config.toml
n_layer = 12
n_head = 3
norm_place = "pre"
norm_eps = 1e-05
init_std_up = 0.0381
lr = 0.00867
weight_decay = 0.042
batch_tokens = 131072
dataset = "wikipedia_en"
Each number is 50 + 10 x the weight over its row's rms, rounded and kept within 0 to 99. Layers, rows and columns count from 0. The size before them is the row's rms in percent of the matrix's.

# down: layer 8 MLP down (transposed), 896x224, rms 0.209, rows 390-417, columns 112-167
# up: layer 8 MLP up, 896x224, rms 0.206, rows 391-418, columns 112-167
down390 096:42 64 40 54 74 60 46 51 55 55 46 49 45 48 56 50 45 39 37 45 54 59 56 29 57 39 46 59 40 51 45 47 32 59 57 53 50 47 62 36 49 68 45 52 40 30 57 45 48 55 53 50 55 52 58 38
up391 088:66 61 33 56 46 40 47 63 54 35 60 48 64 65 50 47 51 43 51 51 28 45 56 38 52 46 57 63 45 44 56 52 42 63 45 42 52 46 67 28 30 51 49 60 61 39 41 50 49 29 62 62 55 50 50 46
down391 094:44 66 42 56 54 39 42 48 52 44 44 46 46 64 46 56 49 39 35 66 48 40 52 72 63 40 53 39 36 71 40 53 54 49 42 47 68 65 54 40 43 46 49 55 49 61 44 49 51 63 37 41 54 44 54 47
up392 092:58 55 41 65 48 59 45 53 42 39 45 47 27 36 47 58 60 50 60 30 64 59 75 56 39 59 36 56 47 40 58 50 55 67 26 43 63 54 43 45 36 61 42 42 56 61 36 52 43 66 25 54 50 64 54 61
down392 096:48 60 37 55 55 60 60 33 44 50 52 49 53 49 56 44 53 62 47 59 51 38 53 40 64 55 48 38 43 45 62 50 48 40 30 55 43 54 56 40 52 43 51 61 51 53 45 45 59 57 49 52 46 40 54 44
up393 098:61 61 41 49 49 39 39 50 59 43 62 50 58 51 49 52 53 51 57 42 39 63 53 49 56 41 56 48 39 48 48 51 40 46 58 49 28 33 49 81 68 59 46 49 68 56 39 52 61 45 31 40 45 63 62 58
down393 092:99 61 48 53 59 44 66 34 34 60 42 50 64 46 64 45 42 48 56 59 54 52 52 51 30 65 35 48 44 53 75 43 48 55 54 60 47 58 53 39 43 48 37 41 35 63 62 42 36 39 57 59 42 39 55 43
up394 090:56 63 48 36 57 41 35 51 56 43 38 44 63 47 65 74 41 53 53 36 51 54 49 44 28 53 54 47 64 29 44 59 44 37 52 49 37 43 54 45 47 60 49 69 82 52 45 48 42 46 39 51 40 57 43 53
down394 107:07 44 46 57 50 37 34 51 47 48 60 51 33 62 36 53 53 54 46 67 45 62 58 62 38 47 53 46 52 53 52 54 54 42 60 46 54 51 33 60 53 49 50 50 49 44 45 58 45 53 64 47 53 50 44 47
up395 091:70 43 51 52 44 50 47 41 40 46 39 54 48 67 50 54 40 72 58 56 44 45 45 40 49 60 60 37 50 61 52 54 56 53 45 54 61 32 47 41 55 46 40 47 46 56 48 52 47 48 49 58 33 48 65 50
down395 074:58 56 57 55 55 64 58 58 61 53 56 43 55 40 46 38 65 67 46 52 60 47 45 48 43 56 33 48 41 51 57 42 35 47 55 60 50 56 60 28 45 61 65 54 48 37 49 33 60 45 50 52 50 75 41 53
up396 096:54 64 54 35 53 31 51 31 46 45 57 59 61 33 50 42 57 48 60 48 50 58 52 61 64 54 40 54 38 50 40 51 51 30 34 40 52 57 56 44 39 50 42 51 47 60 51 41 41 44 42 41 44 49 43 32
down396 102:86 55 49 46 57 46 53 47 63 51 35 57 51 49 45 49 56 41 66 49 47 48 59 61 40 37 60 44 47 47 61 54 40 68 66 36 43 37 52 54 46 55 59 55 36 39 42 43 63 51 56 55 35 31 44 53
up397 106:69 70 45 52 55 36 63 58 46 39 56 52 46 43 51 51 55 51 16 61 37 68 38 74 55 59 34 61 35 52 58 50 44 55 43 49 34 33 46 33 60 45 47 53 56 43 54 38 43 38 47 63 54 41 53 56
down397 108:72 43 51 51 36 57 48 44 51 64 38 52 57 53 21 69 50 27 57 45 59 35 68 59 65 52 48 46 47 56 41 52 60 59 62 41 43 60 53 44 58 53 46 48 56 60 32 50 46 61 58 47 55 48 37 47
up398 103:44 34 30 60 67 61 56 59 40 59 32 50 53 45 43 62 62 64 39 61 72 59 43 48 60 50 57 45 42 45 45 42 46 66 60 64 55 40 51 55 51 45 48 56 60 52 65 41 43 48 39 51 43 60 71 50
down398 100:44 51 50 41 45 44 61 33 43 48 73 62 69 45 53 36 45 68 58 59 53 58 44 55 34 37 24 49 55 50 56 50 44 45 67 59 50 39 57 32 51 57 61 63 61 47 58 49 46 49 37 53 66 31 36 48
up399 104:43 62 52 55 55 34 69 52 39 41 44 62 66 58 39 50 57 49 32 53 60 33 62 40 29 55 61 44 54 57 54 46 62 42 41 36 46 55 49 56 55 50 42 38 49 40 50 54 58 49 41 47 46 54 65 53
down399 097:34 49 47 49 27 41 62 61 47 47 67 31 30 54 46 41 68 54 61 58 54 54 35 59 57 38 67 56 43 48 63 51 46 58 52 46 50 57 37 63 72 33 58 43 46 50 54 62 75 44 42 37 42 42 56 33
up400 104:40 58 41 46 49 49 53 46 46 42 74 47 52 54 63 54 46 48 41 43 58 48 52 45 60 59 39 58 38 67 66 57 65 43 50 46 45 45 52 68 64 46 48 56 42 50 44 53 59 61 43 40 36 59 48 49
down400 105:31 67 53 35 58 33 61 53 39 56 60 44 48 37 50 59 45 35 43 62 58 42 49 42 67 49 40 63 67 46 49 49 53 42 56 43 35 46 44 45 64 34 51 54 37 51 50 48 52 52 63 82 54 64 44 55
up401 108:49 59 42 33 60 45 53 40 54 55 41 57 25 57 49 49 34 38 56 44 53 53 51 50 32 24 59 61 48 52 46 54 34 59 59 47 51 48 41 54 30 42 51 46 57 39 57 61 57 46 57 49 44 53 47 53
down401 103:50 37 53 59 53 45 52 39 39 43 62 24 43 58 41 56 51 39 54 39 50 41 45 61 60 53 54 65 58 44 46 56 43 58 63 49 58 60 57 73 42 18 32 48 62 53 44 59 63 42 46 52 36 51 47 46
up402 103:52 62 60 52 31 45 54 35 42 37 47 64 41 63 58 54 49 38 34 56 44 46 45 66 48 37 52 66 41 40 58 52 49 59 52 18 61 40 44 30 37 51 57 49 58 45 41 48 51 59 45 37 60 65 60 59
down402 099:23 40 42 62 48 41 45 35 46 38 49 41 47 66 44 43 46 34 52 47 48 43 45 60 54 74 60 55 51 64 65 56 36 51 38 63 72 73 44 51 48 42 45 51 51 48 53 59 57 49 52 57 62 57 40 48
up403 096:57 44 53 44 34 69 38 60 51 38 64 56 45 24 33 52 64 61 42 20 52 45 50 62 41 49 50 53 51 59 60 63 40 52 62 53 42 58 38 44 44 37 40 48 51 58 43 54 36 46 43 57 51 48 49 42
down403 089:36 51 49 57 67 60 57 62 76 58 57 37 38 56 52 62 46 55 40 64 51 47 29 55 46 28 48 42 48 43 52 42 64 44 44 43 38 44 61 47 47 49 41 61 46 49 51 47 44 59 53 51 40 51 51 47
up404 094:54 33 40 44 37 32 41 48 50 51 46 50 52 58 65 42 54 52 48 54 60 39 46 58 58 40 47 69 67 52 38 67 54 32 70 53 40 64 49 39 60 39 33 56 57 54 56 49 44 60 59 56 54 45 57 42
down404 089:43 57 55 54 45 35 35 47 51 51 22 49 52 56 50 55 51 64 57 51 27 47 57 48 51 60 47 62 51 44 60 47 56 56 39 57 58 52 39 37 78 51 37 58 60 60 64 50 36 30 39 53 35 60 56 49
up405 102:49 36 53 54 43 51 58 32 65 47 42 65 53 63 73 46 54 43 60 62 58 46 57 55 40 46 39 53 50 46 68 42 44 60 42 58 49 44 52 51 40 65 58 53 41 46 39 54 51 42 60 56 42 84 58 52
down405 095:73 66 49 39 37 45 70 39 62 26 51 58 50 44 62 68 53 45 53 32 55 43 50 46 47 43 38 53 58 38 56 42 45 60 49 54 44 63 59 49 58 37 60 45 34 60 59 60 40 51 56 42 59 52 49 48
up406 110:41 73 42 54 55 48 45 46 42 43 47 62 56 29 45 49 20 42 36 49 48 46 54 59 56 50 62 51 43 47 51 53 54 61 46 58 33 48 29 54 61 62 40 56 55 46 32 50 43 51 64 42 57 46 49 69
down406 110:53 39 50 60 64 35 35 36 49 56 48 57 45 58 48 60 45 36 61 46 55 61 49 56 47 65 67 43 57 56 37 39 46 60 52 41 54 52 32 39 55 48 60 53 51 50 80 34 54 73 62 41 34 48 26 54
up407 104:51 41 48 28 53 36 54 44 58 55 43 37 38 45 67 66 42 59 63 48 44 49 67 63 53 51 67 41 45 57 49 33 51 73 59 68 42 33 57 51 39 53 46 53 59 45 60 45 43 55 53 32 58 42 40 48
down407 104:48 50 64 30 41 59 44 32 75 43 52 41 25 48 49 47 52 44 70 61 44 41 52 43 38 59 38 48 54 39 58 43 68 59 52 42 53 35 68 33 38 52 44 67 35 50 58 58 41 47 63 51 69 49 55 43
up408 101:60 52 54 57 45 50 50 46 50 49 51 51 68 57 54 46 42 48 61 52 52 64 59 46 56 42 42 55 40 50 47 64 58 37 44 42 35 56 49 58 52 52 48 47 69 45 39 67 51 47 39 39 52 50 57 56
down408 113:44 61 41 52 46 66 40 42 32 42 41 60 63 47 58 45 49 61 49 60 71 44 56 33 52 40 52 58 39 51 49 51 55 34 45 48 46 42 56 57 77 36 67 48 43 48 42 37 63 66 58 49 44 45 43 24
up409 091:26 37 65 61 43 58 57 44 50 44 49 31 48 38 43 32 28 48 57 55 71 53 54 45 37 52 48 48 37 68 70 62 49 52 57 32 67 48 45 62 41 42 43 29 45 59 40 37 65 47 53 57 52 38 50 37
down409 091:31 66 23 44 58 46 52 47 54 48 57 39 65 61 63 69 54 42 36 58 28 51 40 49 40 38 38 71 57 42 38 58 39 50 27 41 46 48 67 53 54 53 33 68 53 41 53 67 44 56 51 58 44 55 66 55
up410 112:60 45 40 53 28 63 33 41 35 61 18 37 60 52 56 40 51 54 58 51 47 54 58 49 45 57 57 45 52 62 42 48 49 35 46 58 42 39 54 42 54 42 55 51 49 68 34 56 38 52 43 38 43 57 55 63
down410 120:49 62 59 57 61 41 45 53 69 34 54 56 56 41 32 36 61 55 45 59 59 50 59 47 64 47 44 48 31 51 52 60 48 57 60 62 43 42 39 62 49 37 57 59 58 40 40 28 66 57 50 44 49 60 38 36
up411 091:49 49 59 66 50 49 40 55 45 56 47 56 40 50 65 53 38 35 25 46 49 51 41 55 42 53 52 49 30 68 62 47 39 47 52 44 53 51 48 38 36 39 67 74 50 34 74 40 41 70 42 37 33 67 50 42
down411 083:48 59 48 57 56 61 57 47 53 56 60 43 52 56 29 69 48 64 49 47 39 57 43 52 51 57 35 29 61 44 70 50 50 48 23 53 58 46 68 60 50 65 48 41 42 52 35 52 55 48 49 44 52 66 58 49
up412 095:44 38 38 50 58 43 67 65 56 26 46 41 38 45 48 54 39 59 46 47 54 71 45 34 38 39 42 53 55 69 59 50 67 63 46 66 55 31 53 60 32 56 36 61 32 57 50 41 44 61 57 54 51 46 57 35
down412 087:21 62 62 65 34 63 27 45 46 58 57 45 60 54 54 47 67 48 55 43 37 29 33 62 63 61 59 42 37 24 55 55 39 38 56 43 30 63 44 46 54 30 45 57 72 26 55 60 52 32 50 47 39 53 44 64
up413 092:55 51 60 35 49 61 51 45 49 40 29 46 68 31 36 60 54 60 53 39 55 54 53 57 30 47 57 77 54 50 62 47 68 48 24 49 45 38 57 60 44 45 69 46 54 42 66 35 52 53 54 56 52 67 45 63
down413 089:57 44 34 50 56 51 52 60 46 47 43 44 61 57 65 42 54 59 68 46 49 48 46 54 65 71 53 32 42 50 49 29 53 49 53 62 35 67 51 43 54 39 59 38 52 41 59 50 41 51 33 43 49 43 59 40
up414 098:42 47 34 52 41 51 43 36 58 67 47 36 67 53 62 41 66 59 38 48 47 60 68 42 57 49 61 39 38 53 47 40 49 26 48 46 52 70 38 50 70 63 63 68 45 47 43 61 58 44 52 66 49 72 60 31
down414 107:46 53 58 40 60 44 47 40 61 42 51 36 47 40 69 38 46 47 51 31 35 58 54 59 45 63 56 51 34 58 37 43 72 28 49 46 53 55 28 55 41 50 42 65 52 55 51 49 55 58 58 64 36 66 41 53
up415 106:32 40 41 51 51 16 55 48 54 47 29 60 54 54 35 42 54 48 53 57 50 45 70 60 38 55 51 58 61 53 21 53 35 58 42 53 43 43 61 47 68 57 42 71 45 57 45 35 48 38 70 57 61 53 57 47
down415 119:48 38 54 49 42 56 52 64 46 53 53 66 33 48 57 50 45 54 44 50 55 50 49 58 45 48 62 54 47 36 63 47 48 67 56 46 66 58 47 52 55 63 48 48 49 41 50 61 61 50 60 56 48 49 50 61
up416 093:53 45 32 56 46 52 56 56 51 45 54 39 48 45 36 66 30 50 52 54 58 48 54 48 50 74 58 53 69 57 44 62 46 57 49 49 65 45 55 61 54 63 40 47 44 34 52 62 49 49 48 45 50 58 69 43
down416 091:56 43 60 57 60 35 51 57 67 62 37 54 58 62 38 52 44 65 51 52 50 67 52 38 28 41 31 59 56 78 38 41 62 55 40 58 44 56 51 46 39 43 60 47 61 40 38 58 37 40 61 51 47 55 34 46
up417 103:54 58 57 56 41 55 48 41 39 36 57 57 51 53 54 54 62 56 57 39 42 59 32 48 45 56 65 73 43 44 30 53 54 39 38 34 44 50 56 46 50 57 43 34 37 49 56 42 64 64 60 52 52 44 45 56
down417 108:63 52 37 50 57 49 51 62 56 46 66 61 47 52 41 42 65 34 47 46 61 48 59 42 48 43 37 50 74 50 59 57 45 46 35 56 62 61 44 48 49 60 48 40 33 57 62 35 50 56 64 74 48 57 49 63
up418 097:53 51 45 53 34 48 60 54 47 59 40 54 35 46 40 47 56 53 53 32 62 49 62 56 53 56 48 65 39 53 50 58 53 56 52 50 46 55 47 48 52 52 67 55 62 56 47 65 36 71 65 38 58 40 43 63